From a checkpoint of a small transformer trained on Wikipedia.
Size: 24 layers, vocabulary 3909, 53.8M parameters.
Architecture: RMSNorm before each block, rotary positions, untied embeddings.
Training: a variant of SOAP for these matrices, 2891 steps.
Each number is 128 + 32 x the weight over its row's rms, rounded and kept within 0 to 255. Layers, rows and columns count from 0. Numbers have three digits each. The size before them is the row's rms in percent of the matrix's.

# layer 19 MLP up, 1216x448, rms 0.21, rows 258-299, columns 0-111
098:122133069148121133171110126184144142161121090051158208107087094067111092075116152091155119081116157137120074099112104115165189147082132091120111105135164096109114098102155135101082097108106115161177112152153178124102116091131094102119104153159132151138203123078125066149113152137091154111153191164140148171116217133147117120138157140152
103:101156101154113121116106138189121151137154078107136188123072078194143066101136174107116115142114067138133158147149088110167100126132143115123157182119088166088132083096127110133130122102109141038125152123136180085064165142119125156153121145094114156068121117180127181090092110132143125119199143127104103096115077121128071157122133106129
108:155172113121094102100143139161125125128149094111129153102124160130164109128130124148082103160117118163098138153089123127095154136132138091083066145099130130157146185170125098137109183125170185166129121125169144191091137100150135123129165108139135107153135140134137090122110114044147170140062140182109135105171121139115177145098127061130
101:134137105160149141137163115084135120149130090108081090127069100067108125121077108103137165220158117123159141106110127107135182124102131123076052117096167131101078145151139034162135100126137205136125141094095154121137135177119137131107111109144175130075105115160096110113172124112112135104099140154162119145139150145117099155163116096067
100:138155143123161099183077091132209147120129090127149176106116174140186126094138173132106158060133153124180134100150120147134151173158083111140132116143140118129106075178109162135092097118084160096062196174165190107143103162117134132055161187088121145139072106128104092202133146169084090146134103117101179088114131135092123148147113174110
098:152089131119137102155108104069167080149106118103141117150165159117168141102066147151133148073152111128102135128177062152102151187159136109102111118088164152169081106117117141132175113137099148130116128183159161100114107164104147172104126151080095160091154108157075091079115133126155140121101193156130150149209135122127160133152103161105
102:126139109074159153108124124130089116198124091147143076137151149131158107128092140132123071108105180163092150085090136133137175148137088103140164087114061091126134115105076128182149142085161117165130085075124173095098097121166121148138118143116152122154125098197137063158111090092094123143076166095136125093064159075141106102084115105025
106:095142115153094129159114123090128171111172138140116115129143144088120158058191117127102093108120161072130131141130128197149104084064106094155082089160188102151093142143116147116112150108152091118140114120156109141132119072184228188071092077161178132060085068115110145141159113119089160197121157143068120120148140139142105134175129149073
103:134123150099123071092081129142138140144174172204134104122135146140117096161102107159139099145104127095098106113042125121140135128136178083083136143228074083145176053106171101102111035120115119083117157038130145137102065136126116119164084139130135116170083171163160124100110188080158121127153091111119146113083190132149163147151115125113
101:134072092114079178113189168153146123128106106121129131115140164130090089106105116147129140128124125092160156071115128078095131173106157123089117083095140112129168098076093152118173169119043095185129117147145109141081141118102150141131130142151070149138134146113080173145116218068137187125105131112131144155169068156117107152169128126109
101:106086187127182104139105175173159101153103157119158145176124136156153143136173169108114125122104121151175115145160149079114175144106097116089123060089151113130167053165147153110150141138130071119134167161114094122196140217151123089143151126103112165102129177120124108073128140126129168108099174135170155115152172138133071118158169094082
099:080121177169124162106194155120167094068140174124119093149072068100134113156136146103129143157100151123084159128134116119113110127127101142140079164078142196154112100123056061112151122122076156113189207155065097120062147194137085106101139113135118127069152123120079095086131132178101122122156189162076208149099111107132113111071111116094
099:127093169084114066158134167112143105078092079134155129128126151120073149081108130101115039152096049126144149169090145133138163127136092122075135132151149117139086115125127156086179137116160169180152098180121121106099123081091086100141085136082054084071150111164079047167135130172166075139137145096138148090112195027136107134126134125082
095:131135149062147127111099082095138141124172150156156200118136123168090113135105153167191090112141106159116087123146123140114118092170161115158113131117156124090138088132132152099121117153126127114122145166131147105174111136129195066134143108142105157166161097104143201098107053078161111123088122096116141025119153099145114138049154152075
104:121120182113086157088109113122160130092154126153161095098112115079086090154174179135131038117097158106134110097161117125084141071081109143120152118115089151062134107112099151162122106088167215114182173190100087130084145152100174156116160146062045109112101154123146128087078104104073150129152145116127107106106126138129165135120144186095
101:124120125148067126073117152132103157094069084096096091151107107173140115115116085176170136153142190145125114116098077098086082137095099190204064191138126169151086131103146178159166166154172117068142121160113097106170161146111045115129118140123134117098194088170177138075198092138123126061138126097090174187136158117146124108112125112118
104:147191134069161124177191184134097150096162120162172140114082086144149153097106174100094108149174093113114143111100084115104126128127100107151158113081074059133125117120101142200108125172145148140107156113104119142161151144112220135142069171115096164132101114119120102180127137149092085074172206108111096154157118195148148087113127175099
100:149144166136155106117093094120090125111154126101113149163126169055140168153131092124143048124166123132189138152116143159139151154109101173117110129106072124162180134140162067038095138164100110129090134157159164165179123148105134072137129181118098137137183090077055109153132181099152150124182199119156156149084118087139139135216160127087
101:177158127152127150116097103096138162120170082133135104107160137112128119103114205210171098150161127125179111148136188111087182115169086106099202076130180156105140065173130170149094129104093173123090106094119141185122145149138062114114139122103153125135117145176147097183110118147140118069169123105110143119149124117157104096136134101105
099:175113154141150141129162129110107185145113028129119162037106131120084139201153092117095102163117055153115141128114152133048123109146137117116169143119175099117117145100118120061107148115095138150114143123166127092110146113090139165120147125129101149137098172074116126093132106163061131073127129144121105118131060147156091185104114096094
101:161077106177137121145147111118054094124151136200132129156146133088102127112046151095100160119143123178153133095089178111114151108146109154141085119135140160107135094103121097178093175139110170093084151160089113114111129092094155115121102133158139125105133134167137119129150178172098089075167106165107155184102158106132156153127156102111
101:131116116129136121127155145151192132163151153165163102165115110138108100096109122170143038159167161129106137089160141097102080095103113098125121160123115164131129165100154144151165114174095184150082159168099141169104106145134140111116169144099126148144158050108140099095110119127168154174100179084141123207142114198180089096095118141142
103:162192077124119100191122138255076146084109145085070149138097136155148115133158166140078124148098111135150148098102130217158079128075092203065103145119106086090151149140058074151175147127133127124141100131115124094122163178115145156073113163143052143153090145094084159106117169069113140134141071121169107144072144103139179127098098064115
101:181097131090084143126091138137191088140114147097179107099120136160105163123150125099094163144119154156136108105138132132146145107183189133147110196121113122205144149108175131149162187150123232097173161137133084137141106123104135118154053125087130152098120164171183111181134102132125144092168085059082175113130180131151073128071164082110
095:164135099107166060146157115135111134100110119065108135141131177096130079119112140080127136071099137072104177134112095162144101127121119070147131109123129161087111170144093112110111111126146202093141183114129127102095134099106076116213064173128145122109095125107175109101141105100155136112147175141130107130069156151089123124094111115088
100:102157142146132137140170130118156206126121133164106102102111088060139096145100103175132169195156153186188116133068192138119187167130130143089147141110133109123183190152193114094124205154145166132171131119131101189138119143087146133123139059096122129178138106216162108120114110109112115128194186086144139175124123104174174119130153135115
095:106114171128168067078126150070153144068151161110140146130095126091139118098153174168095178141077138183201156116068138135130166124131160108092106142128099098045129119087124128088124138150132127131121133090140191157017127138107110155132107179158102146172187152107058103138151110106122146103116130100091062149136142209147136104094112128161
098:114122126139104122120140085108098142129085136152151138110188094180101096146159207140073128169195113126117099152153107152076054185127152134095181152117123141092126161166139113128131060076100130149149106157146077128111158077081121120060117097144121119151144094125106105118173126181129098093128139131083119081134182107117116098126088121155
096:138178214164075132130099130134115123116124121154098145082132106101160104078165142155107115170139126175141127133093116133112170208123136159108173117099114173086087111151174127145105156166086084133141061158133173156140127142142114157111084162123138092121116129112116088151141085118110131135127117141191162125106128140135112116132131195082
097:107124170100172185135121101169125154157158127178145152149198137182139091100114156120154129120102116143114098144108210160146109068062155111095118148117122053121118134154140140154124172140111122151162117137128144130152151185109113142124074185165142208093107192066087143085102175152139071138084076146074139116136145100145147160128109124119
100:097156138100081134069097129109096142100072145126195147177106125127114105099092138112086136085154083135153104097125102094167112128151103053128141121078145139105090104115159108079161129127100122091213134137120151054090109069158154105091097096186098133170118150106096117139093168195122154137155129116110066132153067159070114117129109138159
106:134152192074184113122129170171139154122141074125082123115145189130138123129167078134135125113074109148106139123131102114104119079138151086122119114162152117166113096150167092125080120129130103127101150109144170117124137116151183147086117151141092131081054140163099122198143133139099160134100175140108110091180117165116144148086144089103
100:116177175079096163133129095125110170098120163114144151102136129077125145088133107159144108143149155128125173190201134153099135126169095148162114138132129171173202137143153118094085103120154115118139093102155185124126125129124096103125159110174092133148137041154096139091130084123114178157128143187122143122130118102107079152111122079139
097:100110185095118153118148131079154142208136179140228134172146142174200128201094110153124118166150121115177111085099149155112161099134079111097136159164145156133132128158165133148138085150147198126109174161123158183141110134144145137109145101075143123146110106147114092110125128095077094065148147075100124145154114101168121142119122118138
096:118177096149108080138136106157047113127119131110120149122078089114118102115130130096121127023085133073141117142117128113075133102145107163129148130088123148093089106123136115100149173122093147176160109136158071185144104128090114088093164227147139158102156163175126097081154080120098178115175133125115205179090151137198106108124130159152
099:072104126101071169117144098101093109097208110181143138078089114143130117125116145128146120148151108143148102079139169135148144110138117129131153082076135077160178134165154096139148094156132118108138203080131040180122195086134152164110124135099145081086081157141127101139176101121091118131150094100100207155142124117059158082086121100162
108:150206134176165152130175156156121144119154146095114168138119140132134161083107125145091161058129156151117099126102095090143061094097119155111173092167120166111114138123074122168194100046122146152110190203171106050115114089131153159098154146120102187137106084091159118071110062094171112158129144178140126143145107176075083112110148171123
098:126111136158130123085103107103142115114183083108180166127108152100148132156105093118145077058148145096119110109082128110085159102055132132137138143118092144159097121123096069130147147157122120163179162175208157137130162178084185124067188141074137101121171115157163170063069098108202178102116202146127111078114109064147164120154121150108
099:117120113168109101132164182080188164153152135106077140162180146086126179138142150069153107142067174091162125163129116183161146187114078095104167146173145131136130164099126091185113075056103115111143155143070085152099090160162110134141131095144073114161115075178154093106147169108153151150190124099171100160150183107175100125108123154121
102:176099099153088137137106161112112136146158133085126082125124186186127085171166183115127114161129162104190139102075102121110091095175098163134147140126142102193126161119143133140130080183094105126107089120116134145073104177175117134096145136099170122045105103153117062161119120144131071085104132062137160136127099174125167145132154120066
101:184116130180177110155094092094140061158126151114105114143125156155126134139148158119104095189146106126067193153186174107094100182116136084156063136088169156114140221081088144082120118089193107091100133111092079126064087080144115160153090079136163099142134151160123104165178067141157090144162124169182134165116142143108165135119180126155
098:139120085140214167056057156100157154161163104148125075118109147120144086093143160088134071093161130112138097136097151116108108119126115189157127152114198141105180094096123085118071115076105091095159144121096180124133119159165121100192118163124077110120115084179113138100095141134108095153191136102124052105133077169128095111105030124119
# layer 19 MLP down (transposed), 1216x448, rms 0.198, rows 258-299, columns 0-111
099:121110097174101135114091071132094108158144130145171076131117112122070055161131130129125142175130120113177109116128136208134161173134126112082134101146141137095103139116103146116144149115105111136091134140152124112133161204135115118092081165153210174135133184101101118123199149144122107182111136117086116106122152109139092127096092124156
106:141137121149181106134122120143085204123147131106088167090078131145122105107107132132182063134128152142128116141122151141121115046131169096146092159095157100094144143099138091116138122139125146096157131168140170197138076052120172070117136184162097085102094116102128125106119104136078140102138133064120138144140088112121150151190102119097
107:159130125114121095146156143128154152148137078116134081106145163113110085087142158098092088125150133165115102204123097053157146125140114083143116154142090152166161166129094166145159124122134143114153091094143088104187123156122157127051143208108112090078157061110137192101123104108079107104109136095071103108106179088167093102155112165100
102:120108145105106135153157136124128119122133131138148017101171131126086080114095149143078137163145038100100115123129062106054102132124122133118091101112176148145055120147138121112131169158122117096142126190080186076096124123135184179182101119131068145107152133162099172124116170148110093074093144072160108146102071103134143123128091136145
096:124132094123162124130155177165125153147133178141136126175122189112130112059105065126190131101123137205106125124141101092085080154096139178167160164092112126195123127113089136126152065111111123127060099137108152152047140129105107113128133089123088089167087101099155166127134113113096123041120112096127155188135156135164182108095082157118
097:170164118140101075123164091091125115147115084078083091107121146089169163091154170076098122122133208104080122127080161098134187127078142160193137193132156090131126121155120205169144118147098139113111129108091133167142127121094105094108149107137150160108076104110172155156062144089163122148109168133118169143117118086148125116132127178076
099:137127113093079080135158199070187078116132173128110112077080101101177153086101193123108061164132124129117110163177196086154124128085108120158153133119154113134173145147116122057125119152100138109114117140123130139089174180094173101172115079149137104142153117168104149161193118153131097086096110095127151157088084162117100155151138104115
105:075129150192175120172095131111089114129177129112078156144193148179085124087075179136117125095086177107197140129145130127092137105236144116143093102120098129114132061085103141129122158151100109101188093115099099108116152142164123174180169148112110105134115102083108164072104127126135095071131147130118158122170151149143122138060110199082
100:095133183160071130124129135102126117147202143113134112106111124116144159101084130148122187117098078099116136116115062120148096085162159113142197139135113137127174045148138189090146068121085171109125204140141222096161101108196060134089130136122144117167116135168142158160158147125110165134097118164103131043143158115106112178148129125104
106:088106100132108096101183098210146078073114138129089120064073130118117117117111117153157123071135110121082134108069116088115130087127150091140174130165143077083194074142140178090143106118166118097077151134199133051168140183098118095134156185018111131156173075088082066193130203107178116093114140134122100102114126126112111140155123104127
101:138116161151128091094138087115093105122069162100086119144129099120155145111174156103139130120101143123160155147173142142114164153164143138129117178140129092089205110095128089151180142139062118076165107103122225122111083071145132126186159190131091130104094113152065107136119096124119167081143115144111141142129114118110114129080143122103
098:129177078137121129136172139143158146050126123099160162101111229147198059184076159164119150098117108141174154160161133120128086138179165185063128167094128063112154137099104150123186058111158097139089139153089181095139100101103116166141065141079175127115103147092113104088119082157077118124078130160129095153080169135142118187184095148166
097:142108148046139174190195172110182134137127144086141154112169107123099133084128141136106119150085118095162132163133150100095140118140103120181156155163140146155134144124110109043113160149130124117099177117113145130139097106103141134115145067129132181123159115117125139134142131118110124077151149165099105170166121102111122138166142130162
098:055121188183177151180141102116115174141104172122130162177103092065119138167120049091135142151163157141158117143091178135128136096135111180164102104114155172119124108087077150096092115088142156174098085175103100107098106080094078104118074154136084164102129135085149105147095106123102138128109115165123132127135147153137157089089104140121
108:105159140174138123149101128116116163134175147118159155164109117097069116171194147175070149101104136102132129119135154131138192145091107180167211112123101145132097112126159094120177077131107154142126176076088145155134103153165146119138131163125101181153101131116076145158097160109119080101097160111125048142105104177143131141113157057121
097:178132075113127181088123122071088112150144138148126146177095078085154114135194144118168184137067122101145179161070125132141210077115102135117162120140104125137138108080119122110137144123174163159137149113139116108124134183175076127183106166130117135095045085156154132141095100076145120154173108165092116134142092150178142099112144154157
103:138158135143144110123133156122092096129160116135105127083119170058092166063130173128116084015112133091155180084111129151088166098178111113136117162134087125127139144167076153107085106178168179155119116129087144138164097100116151136108123212086113123141142177109122116158155095142163090154188123159185122139113152101089132121185152122167
102:196160164146123118129085083180062170087137133131125165122116050111143154084161102156201111085101153178125157169100115112089108073110121135068085145112154104227129058099134096109165144156114126115134165152200095101130181160109144157106160172114135154104157190140184113087145122148102102104128150111110094133148103089112207167147163066146
098:122164135152131159085091149106103066121144043135111163130114120123147152129112161128207129133141122133160116110125175112063130113118134154159104139186146127147148139125173145137132142149110128168174103172161140116080161051097056107088131090172134130104075033100094181153164140098141088144122100138159080132124143139081150140154143192188
099:114092143120122160132110100123124131179163162096113170176138152103079153103137125154146146071091122126158131138160114177095127131146116141195057123147161122158118097110210141139195158145164137197127212138202146054142155111117132134103104081147087098142194110140095099151104102157106151134056139131150203092135141130143128100093150149150
101:152126145152139119105095095121083115132166159109080056158043086148107107117126157143132187163167118082171114126143169189148145066150124113095120110089190137112101082130095173104122064109112094178114168104147106106171116106081134092071096079123147149123153118094134116065132103162134052087166152086141159086090153137102096132080174116102
099:195149144193129145105113080113106124127169088104079128164182103077114126087103163174106150199109136099142175105183166140116166111147099168148147152131144088122091151161100099102135144122148121150131147108158102149117089167123184131179155162140195150146130103028064083203109083149081224125100102090148138079113085119154091087127112131129
105:188127119130140136075121161181112163184087113113125090114075039116119137152064090141124099058120114100134058113135156110114154089136145181119129136137109142155136092168161152117104123130121101138127107135140143066069157070102144102116119080139074158135039164141105055137205119183125140150112133105150139139135106162115100125119151127104
104:171076164134185104158119106123020078129104140162156127127154119187127072173146160084109142125120133167079170132172163165143132170146159122196116142178143107109111151129161096145061171139135206137125149093154098131132103138125097087109067140225086158122146058146170164118149129100152085125137132137129170174107201100181140092086120089160
102:044077120155114089182105183134019136139161136125152163112149138084167095100059158141123151129076102113087114142050102166177197164111134052192161166084168162126159116100133158136121130144130166218181148129101137077133174133127127147120101122108136137095101146155100083130134130121166224154092091116145107164169170175104140143126112110080
104:090097170104138115069180098165173147179188163117128170168073191155216067132100130129144105087125141141150102185076152116101167102129145139158158142138110138137119081133153151131170122079109177120075141164127081139167137124164142113116163144116097159107083145109024163076107135100114117110128151152049164191109148127126122096066139132153
097:065138155141143188138109143125179176106178164142150145141139073169113142152213135152027103108137116076087113130080133119116087169103168108109108131173129113119117207188112078146144094079146170131127141152166141113098074067098121137176116152106055090048079124114083124129135119091071127155105148083134160092136147130146105111191152082151
099:072152104136168117173163087192092188085089150170123105099097156120122119091145120129117103061124167145074131140127104112082106162154126123073141125164153124160180129151140150174073101101140104152168186168109133172098137139133090155105079164129129141150120157139072109132203115176067129116125131092108114124135166180141101162139135112079
097:162162088098101160146152130151100139095105137090117099111122111115149157127089107125084136108129192130156115084114152141096112098128090198162174116191163109126225137107113098170098155100194155108127154102101083205088146127109145117136112083117060112173165136095173140123144136135131072081164120057113176079154138131199173160156077088158
098:085163110148089094109130130181122155152106148177160167143065109149131144163159181130162120114033127111155118134144159173174098143073143053104069103163085158079111167165156107102165127120117105149148138119102161125119069106074121175102131095115104154142147143118158164187169094117112112120176097088113116166155162076101123151185170129170
100:092179157103136148096048192116040094100071089154158112086164186167131140166107111116123172130121112185065092156118148152116134152167079113089082067161120110193108140090116117139103110125189115105132148178158103144163093161090093061118109133149088128185092120181099118110140146062173100108158178077147145089134156086150136117149145090178
102:148138125150117160134087113091142138116109153128133065126166181141128194161123099138149114124101131106106142095100125159087089100123151038165152088152119114128112120126127114125151131061096105124163144075133123080141109093102135067081154101096096113128134127061104141155168159130126139086117185163127066139217155102097139077173136096126
101:123085180100136104186132111131082107112151079151111128102173126134139131119130093154112193122195161126150065178164104097041122097128118091115112189155094152123105135136122109140143077123173089116169142170117037154128145153142156156149107178133133159169138113070119092083147109131174150138128104123116147129120105183161120160152138115176
098:153066134125095101160121106183154155171139189090088174121059177171107154173148122139082073146095150103128104127124157123154115105153140120123080098156141135137085120158121164117132134197079141163156149190064070062109160124074152139118094095169128123129058106177133113105091140129132149106071130129136143092130139146118094063152166113121
101:158118171090111111116075156137129091133104205025129137167099168115108177147064109128143121124174130162092185124119170154167129175094094152135111065115128162121102159070101116140207133155105127142153206139120126087159152115107102165120131122147103157108076073176079162111163087141164128150108159153155101214103164135170122167106135135128
101:179144102120155169163135102118117182160091136149125119162117145125175158100122113133140123184170072107127158086087162206177122118109114155216114148059114170064150182113055169075129080091086130201127140136139099151157177143145100149122136134163053130128091115163144147111059080104172093158134126115123100128097150187085099152156101166143
093:195173142120088103142136094141167087103137175092133139123122122154121106132044212140173092106122085128100141118104113105095133096156082099115105124167141170133120105118112148193157118155113105135145096080157179141201136075207118148157189069132139152066139135111104086126141082181158140069138174115117132100120157149073153168128123078160
099:182127134126131108166142095127103130132127157138081078132191091133104115092169119110100190078060125134127146116129111131140146151185106147109122136137181124113110096146139126136125108180101121113128086051088116130172052040131147152170106114135117088147089165126123099140144141123126166142111099140155096148104131153131160085119112085144
097:120039096127103198124135073111095154061112131159153145133122129128114088181132108110146119164113133068136134089160096132168100194114112074188127098169126113180164076160166148141184082160090110136142155126213152173091140160188146129120078117158153081117059138127120117096147115106084124080154179086166126191107122056128133157158105106076
104:147118114157111131113150101165158128156104108090193139111142181161139120121233119097148127148092151129101087136080122073106110123173145053156068103158109130178184090177123144131084139094154055087087142147134138126130124168104144121082169122093073075099084181076116138065088149089144129174104135181112134088123136126073109130082112089074
104:174132118125157080134169120129143135100106121178126089084084120083101050106160154139108169110091080103089176132169165221100112130183123097135113138108178113124124149159119112100224185130111142135066156111133174133064098107147103114124156035133151109097171201184101092167125084161128128119130154115120122159078218125161121099154121182184
098:134132138155146156114160099153094111167123120206201072113139070133129170091145119162142113143120129139132132135049085162135185117126126159122166180122119121128067118107083119113164212119154082133179101095077135134104126113178113153095122145137137157069142041120118147157070076184173166107114165198107123197156151107137111120181115123133
# layer 19 MLP gate, 1216x448, rms 0.198, rows 259-299, columns 0-111
102:122145179135132151206067128118121127121123061096072147075073096105110088144168123112136148113174118108147090189177146133118147147142156084138125185125151118190119181208153146154152107132159183147111171142133086100119097164118088074146087081150181106110175100126109103145105097175073141096190119148179136134142109128132135134174135121135
103:111095103095086139064094120127108124112144118140134117184097113093111113143213113141131142094109119115085112145179119132134119140112076121124053140176150139152122122127162166138096117118133098145128121122129078150119114147131130078161142115105103172089055150145119135115154151188135083173088128139100140193121141172130134226111188147103
099:120163144176104168147121159151129098130169136178121130142108115155098057119154107124126125139119121172157155139098112095165147144110128150109119148109150194118130119071144109119088135087136176099112152081087110137126170114134105147107135137098167126138047130091114142150181154187155139174132109129140104129104096095077124123186158133054
096:121122088188082151172165122160119088106088119146178092103129129152143145134166142139113095150129153079154087101132175113147155160161170071183077096107094098130118112181133124142095178119082134121088097129158184137136136111087146202143134104153083127143097165116122169134154090086125171162151196151111151178022114162114174099112125086121
100:144127102134089128072119164042150088183130155130093081138120171141140096080178122146082092212119102146123133124103139124035123142091111124141111157133105062201110119111170137139106091139101133146141148117152082129206130118100099112112100154141145101118097146153097126109075122102153179084104124140102093132122103066097126095109131124164
100:106137070098166142182206098066103142108164134145129152160118119149146136134147133053157142147138164143192149104104103119168167231105163139107119082172104081150115112137114120173140092134146129139142144124082149121096089087138117071161103137197073108089079095160164118149142110106088187179140169100095109133101118074117108092089183136110
103:154082108121088165165107118160176133181093158215116149143158093095134114183102096074128115155134163141087149137151139183103126117098121110168104150098090175149146131152128079152146111109136156172123126137095099130093078160085089137123126155078170097148210089140114134169094085142163105140090147155132139141104115198111112118126137108160
100:085126114090104082158122156172114081145170137120087094130168183162122101120092136176112126159098077102159106091060128093123165129145184110072127122162126126138153016075153155124153135149094148075100185121102118134159094103115087148089023133126136169188095134166157148127083188116116115142129143079144153146099148141190171174123135190073
098:130096126121119154123183113180177056134148137114158098058138113105100079105067104122166165156143143061078150071096133090083107148079111133130108104208090099142120070134085146091110145099146083169056105102111128155104098115100118097099152168160091170144121045102184122108149197084172146162137149095125141114190114122127145164166159153137
099:105073154120156074167133142129059139097106159135123124133125152191090114135130147125171120132131126124142077174110141146108103122133148176091120082135175101122146174168097106123111173106150110160091203146175060101093157156111107132105148132145109091128120088151134078113177105132106105162183141147174145113131144078136166107146111131100
102:108153099151113082081093078134156141105151090108173143162135165113138155172205081137157121131142107090143124126098118179105195097146134078124160062129090145163113144149098097177156112105116145112106127111133182101167150101092117066178117161112120126082142139132167154149079128051124136093157092110113165099091135109116123139094133130197
097:192143108095129160078087143144136106160093161133120112178161088104080060200114161127156122156089133149111197136152110099139123117117107127138151137090113154174112129095076105163139154138147139147159206075146141125154076069139076098118124162076130073128091076152047133102091161130184097190168125098130104100087183105153130109106101149086
100:137139154142127129149170094180100156160107149143157126140117132088155130129097169141159150148068144128150093164155136147095101146079080092156067167107158164167161144109082080080122147110114103102042158193137091056056087116133147152172142168086167147103131071142116119126106115167181103195085145192167091161114136078139109108144151098121
102:163104066080082142143155126130145089133107166162076187161072115114167072153070162188136122135151144111115097144106130121123096152215116111137107099122077100108172109149131101058116139119113131106107102077102165152133126087135124077107140151076140116157164109098181145077204154126160164089120128144137147128087162180132080105177159109061
097:121105088091140047119094154139117153108129127180122120111146153185131146150097095102164127111113144181120120151151243114124159171163087124058090157156068133107125168149161175145135109122154093150091195083184052106137153163118135138173034168109127104162128130071140050137170104119181061133100125120152146146121164144123169120152165134074
101:164084091156096113086097114099117156163181131155136145114127194113113140128163100130110137045167110104084101124188190112156130079141162127160179094114130121124155131123177109103092106114071114187123141083181136109147158165073157137122087176125150160105154084107112131089123070146063096088095118102103068134103159149123141116145137190101
099:118143094101099129123130114123145151125121128135121109184177123064136125143164141079154090084183203154094188148101166211167097142144173167080160114129114107146125141136121066098107141159139155141108166122149198131123150116212108084143160133155123170132145159131098121106087123109142167129190210110098137171147122099135170129128150176090
102:079125114069170150135146105141125080186151119135154138133140111101154156120123090109146138161106114133151121121117113147206144098154139086121128163149138114173131160136071050137115100121137094102137105167102079098102109126147163094178142068107138041121158146083144112122115110135131096155125150145138178149071200129127175186080166118121
097:098124104073129126163112126105155073112137158115131133153129104111164126159129087158177121127103085083197095087168078124161141133115138127158122072155168181168090173107113094105105178131158138118112161131181106136146164104161142172150063118115138143103147117099136149213153158183123082160125113099152137143147119143068159160142171115087
102:139122151052157118153171128080170096092132153132138121121116125133123139182166146142140100051134162154107112145058140089115097140158054104147204115104127106103137120154103144117134118080112133119156102136115115080087135117108143128121149173126138168062151089113111145097125150142095152135122174152141117162134069137138121114191125156105
105:143118075111096111085152118175095138160168068101116116147076139120135141098098114137183182136119148095136099108136128064123172125093050170133146121090116147182168129169120139114124134160088110100157181181109179091183060160036127163083203113105139140134112103142118081159120139192125091120103206122123115135135139082094169082155129169111
097:162141125135126140194171145226090142090093143143140117090128142132128125131140170096153140160107141080188145078115136167142167090106109186133135149139149094133126164118143004158089126100158159170157064140106117100136100169096174167112129139132074102123172059201126119105118133042180184151119147132135115176082164126105128118123076127132
100:134138123142176112150092157097203177122139105066126122137136107120090142102136069134142121188145081078217074121112147051116151162114144112101135094112114130108137177155121082143166100133139096107103079085117188070113126161104123133185121115152141088108092166103183107183089160127100144199131104194154057134103103111120137124156165181144
099:164099131155074138094197119125169070134191162120127109153105130175093131136113093102176072151093113127101099168056142169116134116139185152120116180120132151076124160131140086171155101189124135162083162089121099146166152232097167158116126171115100159154113110108195157114093120132083144152113114169129150121121100059132148081143131105158
100:115120124160123200081149143109105136154116173120190136164136161151204182155133104073092152078141133159156200150187132071215120153118127116148111142146118181176169138129138126121062117137132070126095115122110108067125134120146084105123135181110093130102070075149103158170101126121134152109124122160154102064160108160151104109098173130083
099:125134149123158103148143092116168145131087183126092112127110093127110148096200169145102137078091104162157177167100133128139121192078109131155131112163171110077110092172109132121088129073161163074135137096120126113129095126137205152115142092157120066105151109144128130092142155116137145154117171163124109119121104114156101121225149113093
097:108145143111135146133065183140138123101149162092094170144066171087066170146095127141101107142107117117113114110105198171144180164125106100171136152092116069130112139132118086117124147108140136115190145198111163176133108081160125058136119127117159135120154090098138104077084128039101165156160134111180119108092100101151128199124140159165
090:151114130148118156114123135083128137116156140099115127161127112141170103158198148153159037143108137125108151151115159171115121136185142067124098138124147127092146107162143139116182090128118151135040194092178153114104098159139134127114152141136185164093112162144100144010058154117147134118147115145141107160103127131117105149121170163163
099:119100134087175170134128089138083131121133151158084127110119140118134165100081113115167070156163099082087183138129080178174153164078161147149128096115160106098192104112099084151143161140119103127157121098130149083147117132136123132159177070136162130150146178070102204195142149138136169185117063108109145187171149181103112097102146087096
101:128136103136166122111106114116189180100157136110138118080122072056094054138079110150139097103099089099124104149093187061163162137103160107103107147129150137115109121080108129173114124136135137172125154130122138146080169113179120077086127146140080081136118093115064117132201122168134155140155158109072126123112068129112110118087129107142
102:132075105163104187142114148117119109077109140077170191103113105144152086099114159149187104188106149107157130113142123186084117153092157131142126161142065168094057081092090166125103129200129169104115171106086115113110144103137092176166163098122125094096115146148140132096071121118135068176112152147129130171101062104119100120121131146141
099:151217140112183141167082175119185170174165128167096103126179188099138098067110157100114131135184192076080095162147130138060072143153146117166173133150075119165182155108127108141111151105139114169147109102169124129085163078136087160107128127113107147121135131190128124122202112142097217173189181203175147080098196156187125167103146169157
099:051152127086192170068156121096083126146141150132138104142123116158073152105067136091133100170100053112145090157065102090114173135156141131144177145106159119083104152050150166144144142161140102146100156158091125158153102082178157153123106173144118101140104101164144112161123171099122104183155098093123177090097119074092158164178120149147
097:124106078143196134109132118109136102146109106109070104126112113146084125211136092167125169137182150136126112068115076124133136085128136124122097153088152136190084091146125166123118053098120089126156144134177141150129138133147117133137104124122135155113130114101138076049157148127156109130160057173131140123152141112100142097179156169156
099:107149133061138141124135147100126131117125068075179106105095098086180127176174132123124089135097177111106148107157142179166109114168160140176161101178110142168109154144132160162125116100129097109132118111097095104171168137162109143081092182108120138216118117081058118153115056102112154156101086152107183124148143196215148147110187141127
107:134122146123128158152123106150193113121092143099123170131126136112188119174111115131079127105152093194163142133139108103121119133113152142108096107116125134157145109116096164154158065108072128174122092164149131050173158120156109147169073166146139177154113151061160136100119105170214117170136150158099129151163189187076149146144130166157
099:146109148120071120119147134111085060136062209072102120095150079106114156058157109105125120076103119150105169149105074105172132086217147109111101098151174112089161099167101139164150129158095106084105099052057156103134133070119098161177117117117168131151099113127158094179128129140129119129106138113135146104103153163182113088154110163095
098:155053078143173162090171135160176094138091110098181085153119142106147130151087084144159130165128215176149162127153111092141121180143137087111152117134155125149020143139162120126172094136184154033112092151124089146096154170159080142143150102190090120147111126110165142162110138109093131124210072150136062096116141119105133113162107123135
102:158172119135146106136128146104169148091092077164080122114104154164127127060198076063140170145138097110104127135116099109156111136154129159133120161119093139141131115153081126078175166116165154112124132184115163115113159129131098160102140095126167191138133126098122097132120103114137058075121170177148086172157105100150125124144141132126
102:135166105131145167180211086108102106149160097146133087135148124093132151125137099132137056070115116135175110125086164106146093141096136101140123114137182136118104167134127155150107136188122059156102139148111142090187098134140150114115148143109079142177137159112166100135141091098138105194138092085174126146116127111108097206106146129157
098:138078123101106155118177148130116136156186096112130085129163147154123129096123169065173086146117076134096124128140093113190136154137158128093121117080097110062182119079173108098103155128113166082160199077155099110084132127103150119166142106143163154085128149169133113146106198105146135148148160194080130125080143127092138111121106153129